{"intermediate_size": 896, "vocab_size": 2048, "positions": "rope", "rope_fraction": 0.25, "tie_word_embeddings": "early", "optimizer": "adamw", "lr_mult_up": 1.12, "lr_head": 0.0219, "decay_shape": "sqrt", "max_seq_len": 384}
Each number is 500 + 50 x the weight over its row's rms, rounded and kept within 0 to 999. Layers, rows and columns count from 0. Numbers have three digits each. The size before them is the row's rms in percent of the matrix's.

# layer 3 MLP up, 896x256, rms 0.0613, rows 92-191, columns 0-63
104:563483516521521491501523484444528468449571437534506471559498555510506504440607500504448482487404515468536535452547560544534543564571505425521548480529481572539373507551536544488574484580599523
096:546517472609545501503538525453583496463528481442519521549472467449497481545504441527450499524458483428476547440537453480543471496462568459463490451457402480466488542531590417491551468478540473
102:563435480548464501524542539526599430544514420556473462513471552563508489452572420447520528454528520520574523376570540469469464583539479452485436556423571498521522554553480450455426508477495541
101:552427472502408504511494561539586375503447543453460479551545438537529596472564410527495422428487452515517458485489476577502440539521470487537472530528452550496453548533423505446531509527605438
098:546578453527616459488504550525588481456505559397532446512456469445507436441521473467547558479531508578569482383468524531466478563530584620531475528507590518375581502441446517544460464434430496
096:522451560527495566454528442448577529488498503577502476491464537465492545489548511436488417520522564491422582450375563413466478463547511512459551490520492442549550496531441572451587542482527474
107:526494540528483499557443491486487455517517445416572509541477534423516592527542518415568501577442464521458513479524514443450443485486457506525429493399493494539537483510403500463536569552517490
106:548438494548447510568556543482532487477585417505438517529463444517508493557551508430469482494550416605544541444459594497458536500578555476478487478496447541520421486596510508484515490579530500
111:526518592549592462496544516556522482547480449477627532523442515451549472453482416477588485508515489599507451548512506496493543491440464609494464426470531415476467440504584533510458493564468506
104:541532532584554631507551513573457476490530454517575500493400563502480427441475475484416528572410440500429439544521504532490403507539525577549533458521555429518384522534500541528501445525499498
106:571464432506544469576509549555587518568523428539489427584494573468472502499530468444532445539434527498399471500534510525439429521437481450462476469536472477467462589613588567437505499571491502
103:503517461474455477438491478398578496561501526492576515548452531476548490559421513467411431504534436577506584505547575525568524503444600665594536442549508474479565538548524464371458548514480397
097:526482563401481452493501532545538462558472472425500368490450497556559599485500455498480471460504496524535510516444482581509504519436538509602557469435455483512516395528471475430482555517493560
093:535470459500545491436507508523508492507510507450574479598426448500493441485510440514486502394511474594436599494486479511461534517468492523546436446527479489592508448503486582410509483419480473
099:486480479474534557478515479527471433542521506457457584475449526472523462578533397433498523445481420491439520474458449527557532557471490614482461436519447456448419522687577489522492438509576457
102:513397501490510524484446573537567445544475501504517484540491620506518526466440472465618506516417428462502463495413454533480541501402476496549551410475499533495433512423459509463537528432416568
103:536508541517465542466509532530439510513530481502567394603542444455500493559551425541446458547483581605425482527485494470450424464515551453482515463470529522412542600540448570531474502528528507
098:490472542509553476555571498475492430560543438479572505534483467512520489482562434512412469604568356533528450442567527498456463451578525478470468513466460441518530520472471550484526579473566452
091:526513550534552519451619487460558477564527444460429532548459569526489444553474450505430480504463488526509554452548491595568528453424556470526405451453505538472471474575563416485490451499533488
100:557457531524405487481521529435509449507401432561509492479538517421497503577462551445506544534510524491472450459576473564557445466493443471510499549503487481504382498499399375462581496457473360
096:573470434476548479553463511415530513482491498540465414539502510500498482494565531458503462456467495591483415521485522521502408508491513496476525441462435497551458530554433437512417507540499521
105:452412543518621574549491558554426455556446545447554491513480467416500414520454452406394541519515476528526598512456537526438491521519577561419546475517486503545485465474583477451481397551457522
101:516494535464574513482502449591482503616501515458463468619544475430515462415552490465480534500439438589452537533551559499518488480434431454532560571541465504536498463476475499502456532503492409
094:491417453379567487546586547525591463603425447431512406585436497418530457538528487537442561458614478548465548463526465517465497544536437442468439461459589515454511583554588459508502469519468423
091:495575461465471453461505495509517443453453547454541453540485536539501612468504452442432542528479511521497523450497528445543483505480567535452498527548549600481513526534599518562563572420545460
104:470401540456449538497583543443534449549585548508545502488553505485498465509451500422487453431504546476388585475460481508424429543525486589482510549490521559440422475546455557422523567498430458
101:523433474455513488503532447501482487445583478503485505462528536423556431508591513456431536531536477555504529477558523487535422444503524471475613462432523522479420413449546409546518519541526527
095:510477377562470587487540607433474530545570555504582409497436508528524491477534546547481460429484474447516621504453613467423488439483491512472555482460521456521446523525477547493585610520578398
100:560532500457486538497491550488453414513501512441523512564551456422539481479540425459448533409483468500539459497576510475584499516430653477484574478518379472529568522522515460495478551508485421
104:523486604476504513454491560475478415498543477531459395513488500483520524500521405456442438538518480550417505540466427441624551476449584485534503451559477630569449472491476442510437442504641386
098:521517509497523436460501480428508549569644508484545467516488527427555577418508563576577459550553464512437515469388495488563483481506455514547559487515503488505452598540440570485525510451460576
105:532549416479630483535518457517544455543413544518539565570487523446525457469478484535492546508590535514525564566531407441434553440507538494492447567443461561485497521579527578407454542464533522
102:552459514509448501417470462418546496477445591456475490525592471478563514576602420491514487536549472468454600442512458547455506495480574464452557601542489430470556575487479487497494457509452464
099:507492627448565597408452606605457510476501443559548437488426559408510478555543486433673498533590452502417505526505480509511518590519414516508513548556527517545531520470497494488482596501455450
091:571504472460538598487482556583508441559489557377485511506431527552540493489489458537593540509446522489524574508525540459466513501408405544457550506534463545461416500548537477486501418438491462
093:563517543528571537446469570513542437456554466484489496539432559450554570453490470522484522585389440497469548477521541526443478430534498425469478433518513520555556415482452534551532476533402503
092:481546580556511578487511478515543542540564557412485448506567423440559411520505496459577541521507520464460419566576449497503555505477520426456487544548495464479536475530560412471475475514480463
103:507457476480475466526554474440536426493538494475511459542501500430479536557476510506511442540380490531482470373426522518502526539429517554518442481460505600512447608505569473452559518531480525
102:528462441432474488477596540457476474543551499508522452468509502423443548487528486418561465506533414558507345435510528629466511435493525557375510517453500514529470587462565538373498528470564560
097:503527482492512553468508598592478485498415445472489472544496599492535492444465531546428466514476515504451517494498518561461451480511597478528529487571478595527473498472523470425503445477518538
101:509426527515543501464538514521465476501500546399489498486462606454560517528422511431567437489559457567495433538556550496474452510534540511518465487514464571555525558429447426477468523535428495
104:510342419580400479412433524491608515543484435458535433442533427435559505519470447509614449530444565535503465439452562451533578490454527431466447483516558431467466556470529537453505517488464471
101:530486482539465458462522524557438460447558488503527574565474557480485538487563541444379439443552437575502457484521545454530429474551564583454500583466459449443481487568482369472385509571520560
102:525565531550531537544502595533562449510512513457503442524482545440490568589486456461421548544487567504582493483566444503554485583516484499518510569494532533461418515466480461502468502475497511
099:616494481490454496405536556469602478494516390422449526499521582504520452536564444432519442520383480473566540538447534578481578488551546462551460503495473582526482540450532510482467564421502553
098:485542544524446424453536499487518493481433482471524462536429518385551448504540472501596503565552548498453525470525460512581436522494468394516544527421409547525487512462462482474394549472417528
094:582443481442472569544511445563442450447481519484481502527532481503529555520533595440511528464553398510557446541494541469481524455445551543504463514543507469503432431621553558425494533556576552
100:532444485479481499499546498518568438496514535504491500458405505490597454469458475454528599564410515462537511508584502522460475486555549478456527491473459568490561561504487547535453518450483451
102:519552458549477510509498497482456430465498495542452399505521505507567447527528518474383539550429512489513497533485485577535510475576504493483520492438511505571477447485459542460497581557558391
102:514537556500496530460527521567533448476508462595530465517431525413555572511515535548545515587507439554526473497447614510586491497427562508422447470474440498517543540556530464526481522543550430
100:482502544535464555535631463525482522474563381462522455567509592480486542427438471425533486500535441500533418475502558502561481513489460613525545561553535577512499539480498463490386489552485496
095:561541464564561623506583524523490505522459503501554489525410456476502440491473541526488560550554508540510504434489488523489486453518573554379510457538559493471480568572525470518462464536485466
110:551528542486514541558614612553513507515535469477532453554478571521499453476535453545536503413491549484383538524465586485508526496524545477473450493467493472507399461504571530475515558470494509
101:534495444582462572437511577560525540538538544512575351481449575422552491492497521487485496461456524536513521523472560539503449501484507520493453464549547484486536557458556442524466482642530523
099:495495513500537495425525444541493456552506491488491553506447511511550438595436489472606447494401501536467573507524501506474399505493469464467516473514400506465559495603525375459397537574574469
099:524509429581455620379485454492471520545551466489481478482478514497581530553489539419519493461478589508504420499498555458407483535425629412545512532579451459519573481497581412547572523461468405
093:477537463510494513553528500427437523474501465551552508492490432455580536523475551473558495495512549455458449416407476411517453471412532387448359522507520521555517575515541564565510415437551486
107:465517451566479539452509529561502477504463557434434419568530549505519533500538522435539540417563449544610477498496570567516561548532458488386567480451507502473487476557416449503478489518555531
095:571493457564467504519560590448569482502495472534476457525420459547571495464455544469554449573509538437584554547486594527536574423530593491507528524529489455443415589478570550460490552513534502
100:555543597542530530495555537440497463562522491518454449492487459418492479436529454445514479499435435629494534412541537504512598582532572520500483440525564524580542502489532534475456483475474544
103:497475456508577438520598522490552548485527506426493443568551549397484616446589492496432497453573494543551464566452512487554503498579544547482419477467551576527367595488494405509386491580518473
100:454430608518550545486612485513461551470515502511503583549414526549599514437555441471486527477485524482429461497557566519504502534478517466560520411471597475534427485500488553451408485438499444
094:529465589472525478395508475524410467510570482443511453504520574437491549470479442523487550530480475582515470392472537536469464464410471420584458496453466565515430528551527446528435529501493488
097:521507508439409486546563605559480458503543539418463374506549503419506513466530475427487462476573481536442534435518611539630518512487533420528530554507471493487515457488529514540555468395504462
101:506415456548474442446596496490489464503522530456487571515452481397472576409526462396596455449464415499392471472465468439480497432504435537597494444598517503482486486516450472473437399478521418
101:578484484452510535478527564512587526570545458468528503566572541401498477415533505441452424481471575556465588425522593454531582536498526556506456487448524573521487495540593459452511486498572521
097:473496527582495551459518567520523509585523479547447458487523532427498553437505510426519563444479477540517538494602493482514477517503503595564574413475538558446456527505495512419450537589561432
100:458416548553513530461488621434479509542485481535494490497348420493546491509512502442485412532408499521498585449564536554491527465548516365555447475475572493484420493436532461560507436488533507
095:508448500536545526544462505553587419528465521519598547488536453493601576507635518476512510491538565550523505584497523504521535485477493439413523538577556583520598446461514558474526487466473492
089:599479484547602591501508499572484440519609549462574532526493543460569593519468448488557571506425551465418458554525491436506582490526494500405511514491430524472420542460594395463536426578581435
093:506478526473575504553612505428628517608584457513572530550478541417483459525490372418457473490586456504555500510564591575591548473541439439425485486410423496566494438516491442514512500499564513
110:504489461618432481404560484529476409493416482517569426563464530422513527491510519454543472485497428486520527463435534560514449589523531509568453627462467515438437524535481512527575430452594413
101:531526505488518468436587462441514447512494543412467415600529427484501526500516493473505506471383498528528429470590507520523538526512483416510479534607584472539404551550508517514539524431550446
101:586434405500492443485511586604448454438456454381466487483490436449604554507485474462565433507420572491519487502452444445517598546568467450517538436455525580511444513543515464389558539453423579
100:541526560494476532518441537577602437507467478501562462513522456459474558395490412495517507499434482449487435422448525425592598453481450580563531475564574496536525437483550473463574525470489497
102:453551512539546530485518563510507475598440518530533471520532393526525525546471468507486432424460469456500498482470489519455595507526476483423463540569534524439503476536576537437485540474608518
099:511505539460432475546508602484490534530537541490507460549498489445533466498424507460456521477566418569574580437497539526461428472441498470525557566424471605581516450591468465515475500523492540
104:547533572443480497430504471478448449514537554470505554482494437510477432400478452526431513564445477492560516472480450514535461594512423436500539509455450526472439422494540554496543484413619516
100:534586435506578544441478442507559521565504479514532537480490508462582493508529498524506563404592531425459536458410469552457477568495385556435479479534440561471496589487439434404491560458472514
096:553480481462494497442457582560569504450603464514562482504498488389501594448578548460489383513522566485543525529432521483487569517488546553464579523516465487378551484498413522552503523529553477
099:466512579510548529541478447599595505487472458442521492524545479448507566455425449516549509443572548522552476409477455491538520469476552503477565457569510547469509551528437468468589500651491554
103:499525523530606470504501519570571532607482467443457477494522533457549588452484525560467463442358460585548543521442489547579525582575447504475512500552461477531545548488566532456531561530570454
105:510404421500514503461433590502533453500545528479583507548437516481484572507633479445468450553512474547425408592476527577448513510541545527483494408472466461521531407535462499441441548512586409
110:513520472525490508563543484497484428524570525547535468491459476466568563412584491523472414582468535611480444428516565522426535573372504512581498504479474609489494499585412543476515574634508476
098:540563569469418469458529563454485417486527513414530464542494478434547429475475540488484528469482553479555539487471565512526512538470511444503512406569476543468567446576427417501539438478622543
102:428575523493433482473445570496540375525518446431590486471476429545577545541566460480515571489460552526512558419514530526485512479555592417427554509465496487584539440482529455517487470552562499
103:545473551499600564438561484412499538490502458486612553520453503434499480483381520457494544479518529562474467462502519465478529459442462490603502481593467509522463534474425470495540455424437510
104:519472488596582486502522505572550372551473561511634395540490462437505494502562570505587584543455557507444475545529459525594497427480467474538492542453498467516494538467472600408460522505490496
101:450538440500464461507479525412626417537427426476511612535500548494571504445467487489545509521528370499440548498545496611472489480518499441430504528497518494430530478483544476476512442408385554
108:463457477472505612456557476522481453519508551492549481501363514453511453456479399539481536487429518490499492525478531512552522487512494554437420461464581552558435523570603444502515577496602447
105:547473564493523504486589565563649427571475471475538539498513525503456545422470496549510599445538508527419524498511459411565601494536578529525455475538563455376468472540577499478453469538434422
093:458522562508589525512455463474449434555516545466434455512480510478519521485418501406475495474445528544492513486551508472470440442473514510480509574415449517547508523494493488553514531459484548
103:477489512447526520555512484507492525479572438532555485460493522413495525490565473459502550398484474592461481547428601507434504490469518510516500536534474611557432413605493481417462467458481547
097:474433591462579461404538513540525426538518548488556426509540498473518484490544536461465534545427502570519606549429547447474478503505528591464430451448482499470536521479526466582501509492480412
101:498497518543510493457494518537515536536439413484500490579496533523520464512567452523557600516490436505560545435470559464438512524351562411538477502534486499490522513409561519444501587510544407
101:516561516415554590404552510498512440523594455440500455492433467507517545511571539528509494592570495455482480530551501473460504476468508476524438418458502590446476542526578486462475568512522506
105:494521443484412503423536530556449454502541534483530542535412493508482518515549465423425457462419501572533541525491430544512462585523529445420588517458493479553443524607594459439453448487471437
106:471458429534557514592447456478534367574536518413582430535445417489523591467467468515532499484550472462448492446489544533496496540538478477485555461472482488487494502486496497493585456564439506
105:521495597441510535518536520449568512526570504535458469580540499533573556462609512481474438464429525507505596537455481507484513378422480535451450469411488470462421494523519585427485419498493496
102:481473562524526531460538619512447442454523482457432322501468589536573535437512577509437499605539493576463379446378474552567460504566534476488425501531543509450404429548484467532408491519506497